{"num_attention_heads": 5, "num_key_value_heads": 5, "init_std_o": 0.00487, "init_std_down": 0.00487, "beta1": 0.9, "lr_head": 0.00798, "max_grad_norm": 2.0, "schedule": "cos", "doc_mask": false, "max_steps": 3502}
Each number is 128 + 24 x the weight over the matrix's rms, rounded and kept within 0 to 255. Layers, rows and columns count from 0. Numbers have three digits each.

# layer 3 attention output, 160x160, rms 0.0532, rows 108-159, columns 0-159
127104139122115074127103113115121149160098185128120131131092136140117118171116142128128145163126119100118106094147144111153139113131128137116137157124121111173115114152148116140129123120134119108133124120095164092159167109156145133113064071152094075112174122078116108124176097163084134200133149142122119126109130120142150151148113160121108125147141150127118131105106122140120136125152096121106149133182157093179137116085145166149162133119153138149146139154119136156178111134151115
152149150129149142127152130169113110126167112120125098132139124127112164131158145138106115109126092178154154165100084152084146170103098092142081132114159166081096156092094170116126125162144142127155089116099121164100153121142173138147140157157125107125151080135149093111133133117139096106133135112144141125110088145112146145125125133122134127138139130132098118106113099148162123123121124113159128108108118143139161166140108126123111130120147111165136150126144156121138130109133132
126117147130119122138133105134137122131119154138118138141111126127128128134104122104115151148129143148113136132133100137110132136107125133117125127113125165097136109129099132128121146174113163155150104127118148094150147122149100112119125088136105122166141133114137141139179100102103112152132158098147158105136112131097137139136154127132144084102109157153118146152134087160123089131140144119143124093147134129132154165174109132178119150149148175163137149126142150126173172140121124
151147095121125131147119110120125145138155130141124136113157150130120157142160128157142111143121135174108168174092087150084127166107138116166092121083184169071134122075093162140120140165113165107123131148126152142175114153128107141113112100166094128122151101111129121109154154172087126125159143118103097134121090143112145111138104161139089107120141113144140118103091145135147130087149108106162153134095145151150157141098117134145117138108145064151128150148137144126124129083128153
164107186167151117137170135185103113124141169107126103121132131169075171148126138151085139147118110131182144146132127139111124129122104114136122153129130129143124154132127126126119125124153125138144098139107115169136154113133196147168130142120126129070181089126170130147120145109127136148119140117106095113145128148134151145128117135124133105155113113117152109102127156143118128094107123104150145099093129142135140119149115127138141153104162148150118131156107155126138142150097162
144109113136093135133119099111128175157165177128119074105111157131125195155110163142106127150131153145094134136138135113140120118131129133129144110123114116120135122107141127108142124124096132129144165145158158097131148104139091100113110098109128133164066169131117131105129094142129130121156109124135145133094133097151116130105149094135155146125133108105126122117160122140100151163105129126134127127123144130108105107139154112144128108154137140119150115108109115109122139155109136
138105147109155101099106125134076151101168112097157124123146119145078139122161106096087100124115076145176136132104103155107143148133111098162100123140180130120134147084136146118120131114179128065138191130102142051169153092091142139095023085158099078075136147087176141091138105220078126183114128132106151156109104117101118157130095116118168071127141135133142113077154119144149148109083163141116144154163133119128137116150119146128151125113112152128129135129154129176122104128123125
148123170152120174141155138157137106126137124096129099126162128140113158156098143141099177112127117145129141117137124118114135101133142131125115161150135111133144115108139121138099110115102121127089151114135130100133109132156100114116125109126149100131128153134124136132161115141141115139109118112105125093155106100122147058149149140126081135103148088124129118095115143123152105109128121158132115116117155160113116126130121115162125152128124119106135080127152136110112162136111111
145126089094130120171105106085128123138133114147125133128164148096146134151116101108139113148115140100134106121129158105142123114152142148136137107150102122136144123156151104115137115112117115124104066095143111167151154131178147156126164140151116155168143139119134072132152144064133099115122125134112105106138090141086149113128127170164089130134139126129137137143106128103155133067146159123162107123085145137138136122151141115152134128123122126131112127145123175118115144109092130
123113124152129137133139123143135124134128153140111101125134144147118150130099126164122136134129142125132146153100139133136116137124119113153114115126129161120140128128126138130145127136129129132088171061104100124143162124113163116156117159112165101094146150143165147123103120138142130161099136099129136106134187106172129108127139096121142153135115129121140116133158121127093144178118155138119117146128126125110141134124125109091138137131109100134127117120102113145100117120114138
106126125117087159144155145117177133132122144137136091137115130097162124128110145122122163153155140054106057046183191086171112057175142157102148107193029054192132110212172064098169091053104082172146113162131130103129129091144102128109127125101121127168110151119116129154145098134130143119161126139159153133075113137139103130113150097181132135119137141170150123127141126144120155144096120133127075125126140167098136136137110104144100100149103137109130110110132127109115152138122113
186117094089139101174122096118141155137157128091154140098163136131108120172161151166161132160073113119132133113141144108123156112137119139129130147151125121156148132132131113136125109090140103132114098128129111161139095130146125118157169159104138159126149118143093121187140132102138148096105148113096120082141070119128148073127150132161087134115118101128176127117124151129142123096124128136140131159135132173102133161123106116095096118143107080129148118130139118112093141108113160
132085155138120095121107111138099161111145146068152122130110124153095141151141145111113116128104139198127191171102045179078125180093135104127096145074203188086128120057076178127096166200139181139100119127132139139149140154135137145137128127154107121147143095124093100098136156131116116118139162135105132130137094108117137129116145136122114128121122125128121157144117131129149125120155120119143130133140137140111132148119109122113119130131125102128130120128159113115127134113122150
117120119112110144129157109106147129145140137121128109118126128104161133118112150105126137126131128126113123131116138116132099134129150142134123114107119134106128117132127137153120121138104125135132102112160153117145142156142090118103165119136126179180095164136127129132135150104122108112132101160128137114135128125143099133118133117106132145128111130118109124124139126124106105148134119120158135107158135167118140133144130132127100107158139126136129150117158156116151132127099143
131154115093129115139100138098172090122098094131147148135137119111174094137115110102155144128119134117125120128120145131138137130133136122134121128133121128135138123134121126118137131132131123106077120132145118151107142134138123134109156147138117131139111121132123105131111131087140127099130126104123131114153152122141154116129141104127141137131154113148124123134125119094127113149110127099143106106143114144118163176120116113128099124159131144124135131126132104077090167130145139
103145185134133139099137157171134087082115112130137105182116117124145123115120110094092145101173095116155122116125138134124115132111115112137107131124117124138100136143131135132122129115147117125146124146112136129105144108105148126130087146130117094084141114129127120132111124157125143128152121148142119152094146110163127147146101127125115131147157138135149114126097128134118162142164154131130116147155135107130113144115138129107115128129126114118153122107099123135117118125139108
123142140149126149100119170136175135123133146142132069157138134120139148123124084113103149129162145168112131140103112132115133133122146142129109114120141125084131119104117152122116140143121140108145101135127131125089136147082115115119151151140138142124122128168158154102099139116143109114169097139149121177125167135152104153143116113124136112130160144142108144150120128112136134164149151107138130133160148132150150139119141146163121093152110136128140157117109132133117132103135119
167110136126145120145128112124119140131150157147107122146122129126117161151130126112106128128126152129119121143122116137133124145142131122113118109126159154109150109130133131129144132149130145133109114161167146168103090168154095123106167132131110173146109113126073107163114154105125155086096146176118143131144120133115127151123129143089142130138099136100091158096150111114130125105131115138102137140107135109175146112118154154163154126085114126128120126132117135150136106091184085
140113174151173161108153108182078100093184115146123112144157135154091190112128096140081117098131080115175104100139129120124150107145137134111120150165143112146116164135158116109136117092168106100164130162121137129147071135113108128128102115139137119096151132118137130144149136177115158119136151165142110180100089114110124142140134131151115119128134135155121136149107159118156142127136122129139123150134141099139154139119103152154157167076126123156137130145143151162144101122127133
141168112121140159136142108139096124129156097166109149119163161128133149126182122148125091124130106131149133126140116139111140128113115117149119121153133127147132136129133123122124133104124114075159073088107147129135134113138129070148135129184154115109122150136169123140145113132148119135157121093115153153101091126094128142123123112170136078103142114159112137109149146137148116098123139122136125130104118128107095134127098105142135147116124128085101100129141117116113118136105140
109119166142126135140132123154121121121119154154105130156107141118143160127109144107111143146145137106116108117129131119138122118132140143107141128116142123118134107143120122143108133142118144122165100138166157154116144115172136113120134113154106141168117113126125083110146116102137111136113119142147077098115117185079153101163111182177059122112151124158118108145078130130174099080133116152182104167133140105147114116134131139145135122131117096142129120130163161145144109093134128
110155120111147135118104166088148113107115079105156120106155106118126108117174118093133114103148097146156122136101138143141119138128135109145117117121131120099128156115129142122143128134141117083075152132165134150127145165109114142113128162162116152135111127135121092096074155134130129104154091114084102125169125115130138099108133120120112171113139054095120120122141176093100118111140124124156122136125146122121077118083142115117137146119111106100141095144111112121090110131110154
159116135106141113128107106114121105118131126129137131155146140131144136146107106095120128146127126147139135156118116135116123142110130111141124148105138147121123133122120142136115142149131151070146145129130161102121139106107124101122095088158106104157103145115115124093115092143116130150139117124145131134101113122133120164131121141111147118142126137112134129128128125159119123138149093126132136096123087099111146122096115127085151166091158106149114111157128155128130119149135140
090144148135177114079064156096104091108111076116158136142168096136105108077140065081128116086132067141186143136106110152113142152134119112160108141133173133123148161101133140154084142125166120132158154120136125125146069182086107133133131118151143167113129115131173167093112181150141095138119111159111109132167161139138097113131095135110107142135107137097145164127127136120113126132144119159159097116116117130089121132153087107126114150127126121116136101112137144106153143134125120
153122122102178156150130105143104085089173097143121118132186144137120163127099118154108108113127123058138043069160209071200132066197146175103174114187056049179150117197199065123133097044140077105109131131163133153135116147144114139120149153169140160139104127140129069115116156113145114092128108124123135126119108112120121128112138124120124130125136111101124133114138125135143146116140146147137127114144160136100090110162115116129121107147125170108131118126154134135116134153116153
116123101081141118144098151066136108107095076114133156128152134089151087102123095103160131128137121097150120123118164131155145111127127137161157133131130104167131142139146104147119136099140111129082102109138104155107180127148170172134125138133090110136168096103133100100128136099117095154131104098070105109155100161103132123109125124161118137134131089118164125105134174131115111086130135153135109141118129122121097092135132106120148121127098136100119095134136122142103103159111131
125104142147107175129169121139126137111158117115132108150130136113145165095120151108091136110163144132125134114137135142133111126126134115095142151126101111140093141131117132124136108135132110132067153176124115096117114160111117172109112127125106087136133118104063108111114137159120143115176131145145139168079138064213121182075143082095177203210122103078136080135168181117071182196097111124076180081171124077154151135106130184131181192077183143159133154159135136154181092132146118
099161146137149133104113170132127100097111069117169135129137090119129097078163116091148119089144098140152121133126116142120134137137117114137106128148135126129123136119133123116125133119146111090081190113136160106126115185123088111122122117184137123125100126150128107069120151145139084135126079140132153139145128072163130127084163098101154150125132120112123087128157126076104126147111179162141104141116132137093115131167108089101116135118121125107144088105142136118109149145115138
151108129133145120119149130142111111128131120108161122115131106121099125125105123141124144124125108142157131121136120136113130128125122109131134158134137107136127148111131134135120119112140111100104149131129136086135135147109103132107096103165123114107120142126166147094120125141106117151147081122097117140145106126116126120119109129142123107120142087121144104100149163139105110102121110105091187112105132118129107092108121140112140118102154126122106144155123131124142114140139156
133137125100124158132126117088129130123156110127117119128149140118149140123141130101115126128147128135120119124137128120135114119129136137118142122128130126125124131123134132129143118133118132109054133111127137128116169161159135147111101122140115100128167131112070091141143123137133125162180126161107120186102149094191125173092102082120153188158141116109140129126156178080055165167136122107100165114135131116126143137102125149127135136111149140143127137121134112143115128139153125
133135152139164132119151159136127111144109110102108151104142104147095108124140119153126143115118110126153140127141119124124135125130131125112144151125135140134118128128126121121096126131150134138092159098078072127133117124123171133152113179080169098060171138139122147197107128142156167150106109096151129091158144117136148105126153143091128152142122116084109101109126125111105094143136188182155079157159144078118070105184149121147157127122088146103130087110146127161126085130103113
144148127143130182106165125149106126138160116183115093150155147126135194099107111144079108102158113143150132133115121140118127140109100113165109145126144116124141146114127140146123141122133141111159137126153169133158111144135108095134133120168155163130099144152151120120123150148143119113119121142172137132110125125125134130138105149119138144139146140126107084133112111106140146132121073131108112130163119159132121123098130116145134137129112094134101097126141095135129129121127113
139123119141162103131116116149117105120134124136123164102151120189092119138142109179139119131082119059144087062163193090171151072176126155113161139178078061193152136189179078152125101060142092147096097098095079183125138147130155147171168186124173141082168115159194140152132157091152099108108141091130099114167156155121148084161099147116100103088111144144135134122100123142123103124114131103160110119103130178125123162133100091144085105179123141111107125129103118081105174141083136
146131118134140128136124129122098148145146110115111144105146136131105130129163149158138098121111152218124202235051055199071103219059131082142079135040201222028123123051042225133093188234135190119096143105124113142125134132112158106158136153094157132100141134147108139143110137123145147137134126122125106132119131142139139132127125125165120151144140120147145102148108181102108144129138137155135118134150118110141109108153147133149144137124124149120118103124137138146130109135128116
143138142129145131119138134145113116099144117124151126154134099126121136115136118098109139114135125143152142155117122136121165132107104109133109160128128121125123129122122134141115137131161135095139128150103128111101131128101141119119095123146119086090144108129131133107120122148128119145145171127135152159100109099132148164114167111150164124141139131162122123100140148112106162135107131115129158091103137118152109129139106137149144160098170153131127126145123138140143127152117132
112149125124127142101138149108144104136126092116160122114127086125130107090109112108144134125119135156106124115128093156115118146110134114093110128128111140111121119127114146092131143150113139079119180111153142028142158084112116100084065090100099063122096192093128131138123047188089179179131113134142169143128130089123115120094135091119167127118152127117110128138163121115143131132080088132115094115102117160100108122161103094157106123135101152103113098127136128084144174155112123
131108143154116103128157141155106168143130162101105148111081127140092118148153145167146129120096132122115128102166119102139152099134116156125170098144136082163141142122160100116151109099103105166203124089068128106140118145106120148135109121132142152123156135131179210114150143154118069153097170135150116141140141186111117165125142129137173103138115146134111146143111137112122136129105157153099122172167125103143095113135143142147157107135105128121118123142134126168148104130121104
144167091103127173128149116141127111110172091181111102153179189114185178115146095152106085079175166132058145110145141105143106113135150149095143120127110121144099112124121125137149112118090104142140122122131167071187152123140110139109095070154104128143140149073145116120172143193088125172135137123116149127091150074171139138127129127095130145150122142101122120125130099125130182133162083128116176127132132097168165135092141187132152159072175086182126178165120169153165095112148119
169132099111097165149155116102141161174154146152102115125122139079142157143100154136137136158132133127111121119139147106151155111129103134140144149140110106135121139133139118152137104117110101120120115172101092135095110087113160121148136153106134105103125104136096114147097098107164164084138113108127126151106104133131146157112120116180148120140171113131151098106139171115110110138104140138117111132148107151097148121161135123137117094145103147123105128074143111129128130125144106
123138091151108120120098118117163129156092142125142116091125114145105112149101146166153136133112147139122130135127120145122125133129153118108131124130118140123129120131128127118103126128104121094097161173163145133111111141130091097130153130150142167137073133149135102098090139104161129075129124107136181121141140103123108114103141130098127138078104156103091145152137087130125111153150114129154115124095129118112104118122117125147128143104120109115097108134162146133128114092139146
118101150148099101111100130132136159123101163089139144124084107154113109161109155131148146141094146130123137141126134113122137119109123138156120126125126120120136118130114115130126123132105122120159137100105135071098158120116115104114098113116136081112153140137152181130153081146121113166133121126152136119140118164083104094137143117152116106096151112149132141138104122127158118139108137130155108103121132147129130160155115106139114127169143139127129130122127138089142169132114126
126133108102134132122125135118103099097117074136153153150130123106157105107136128099140103109138082128147109099143124126118128119135122127097113178150142100153098143124139127119124123103160104137073124119101079142157148100125161135132170166126133113121144131140142120176124130117110152097130114141096144130116105079146133164112102144075126143152119126063131130078143131139143141108150124141160119138171096130123123156114122121089115115153128120116145115106135082124083119132135156
140113142079182098135106088130096086078146101116147155149163115133118138108113107086112119108125104195163180208062087183097127201075129074170079142073202202081132141065080194124094165187161167146107151153134123121175129120148133173097091101122072107112143109079125103141147132154073155149133123148099107146128134108147126138122105127125131136151131118117155130106126159119109146122140110119100182098136105095148100123113120156120132140133170168104127142131117103124136111175144138
105151130128109146122137145123145148128144117134140105136104117107130120099139149116123128134137138087108094100159154090153127096147125155123153111159083111148128102166149087132144118097113118121182133146144137133069134110081131113138122147130118135130085099144145142074073119133136111095121122143176150134111166153138080155138138130133138127134124177139138143186128074143138131150137129141143119135120117151130139120157139115129122115119102134133111113105149112136130132115133115
138125119098108131164151110129148114128142113127139131128126150111156147135109140127143126157123166124074122120143133115140121116136158146122139090135106119133124104129130121115164105127083122117122126106164169125130189135163118146094108098165080130173118133103146090061151126121103081146148092115115095142140143158111102115104104113117142126134156080136123101130110146116127167122103104115078137116139116105123152147092134143112149141094134097140109132126125121144128116102167113
131124183140170140082125095153075088059168090120181108142161096166099164087115105074071086088123090133168104117121113145120150142139130130104119121137164109123127157119122131104124128123174111110127152127094117083139103143086121119133120128150150120094122138134153167110114145162135111134112126191181118155133121118123089152140116161095117149133091179118125125140122108129133111147153131128072175132131149088153137111099124180126161142098142115135128156154133145157147114117181115
111103177133155159100131133122092129108140137132102121154139133119120171108123089088068143103157110140153135136114107151109151152117142118117106133109167160115135121116109150128097146143153161133114161140168151094136093187123065144104121088124113125127098144125129151096138137150102132131098114162110137136116116100147101123130117132085127146138093123083115117121154138125126123148143152130126115145153178160127122141145109118162106102168125136119147137121145137116119161139111129
100130153155136106108124157133125103143086138139122138108124114157102108130134103140126142122129108084132096078153156110161139098152135148112147150144102103189149127163158099145138124091141106086106140148115119144104130130115147130128117146169129102098114114133135104114102139120141117110104121133131106120168149176092131111151110151135103111099126138146111121142088120117166102098136154149109119143146111084102100114113125119100141145090109123093135098132133116143115101141130126
144126167139135139133157127152118126125133128147119110148129136122117173141125127122098131126150123064137070082163188099173139083146139151094149171158084069195125122185164080148134110062162097156153133112116138140122102145143123128138115137104163138123153133135101125153129139159154136158123133145139115144127148129144133162139122134092146124136128143122125129130114116126126120149137097121101164123136137119149148123092129169110135148098164109160145160141118143145151119133160133
141124133107194094109116111135107085102133103115132159132142100151112106114136104126135106095096102140169136140093125139112125141108167118152121126126149144112133126112126138129090149129146144138125096156167128180129117166154133154147147143160118184155131089135154092094115168084137106110105059148140105124172145159111116112157092149091117123129151129121105143131117113106148101123141130138105126102131115115118100135114137118166134135118115153089117097143123125115112127135136092
130106121161121074158090102146091167141109157119114167099119153159084117156167159183174097151083106118158143111134108141101141133119145126121120138125150126145159116130107130131086155125160137136110126103126125119156133095158136116125118124118129103129128155104117086179145098149129164143110117127106135125161158089152128092132153131113102121103108144130126146126130125132163116128139154112140135139105138152115121134135096115128108097160124136095120133135127131088096159133115142
084131118137117122102094182074152134138092121138154109114121096118125096107152105092127158160165134117143134137138139121134129117113118107133116153129107135149125135147126121116133108130126132156142125163127110137085111135123131158117107133097110112101149087123124148128115139117122140138166115103152139152113162123169120153121121088140152139129130136147147107128130164116061133174100123096135138123160158122123138146109103130083110113156158134159149162131128107111126138156122180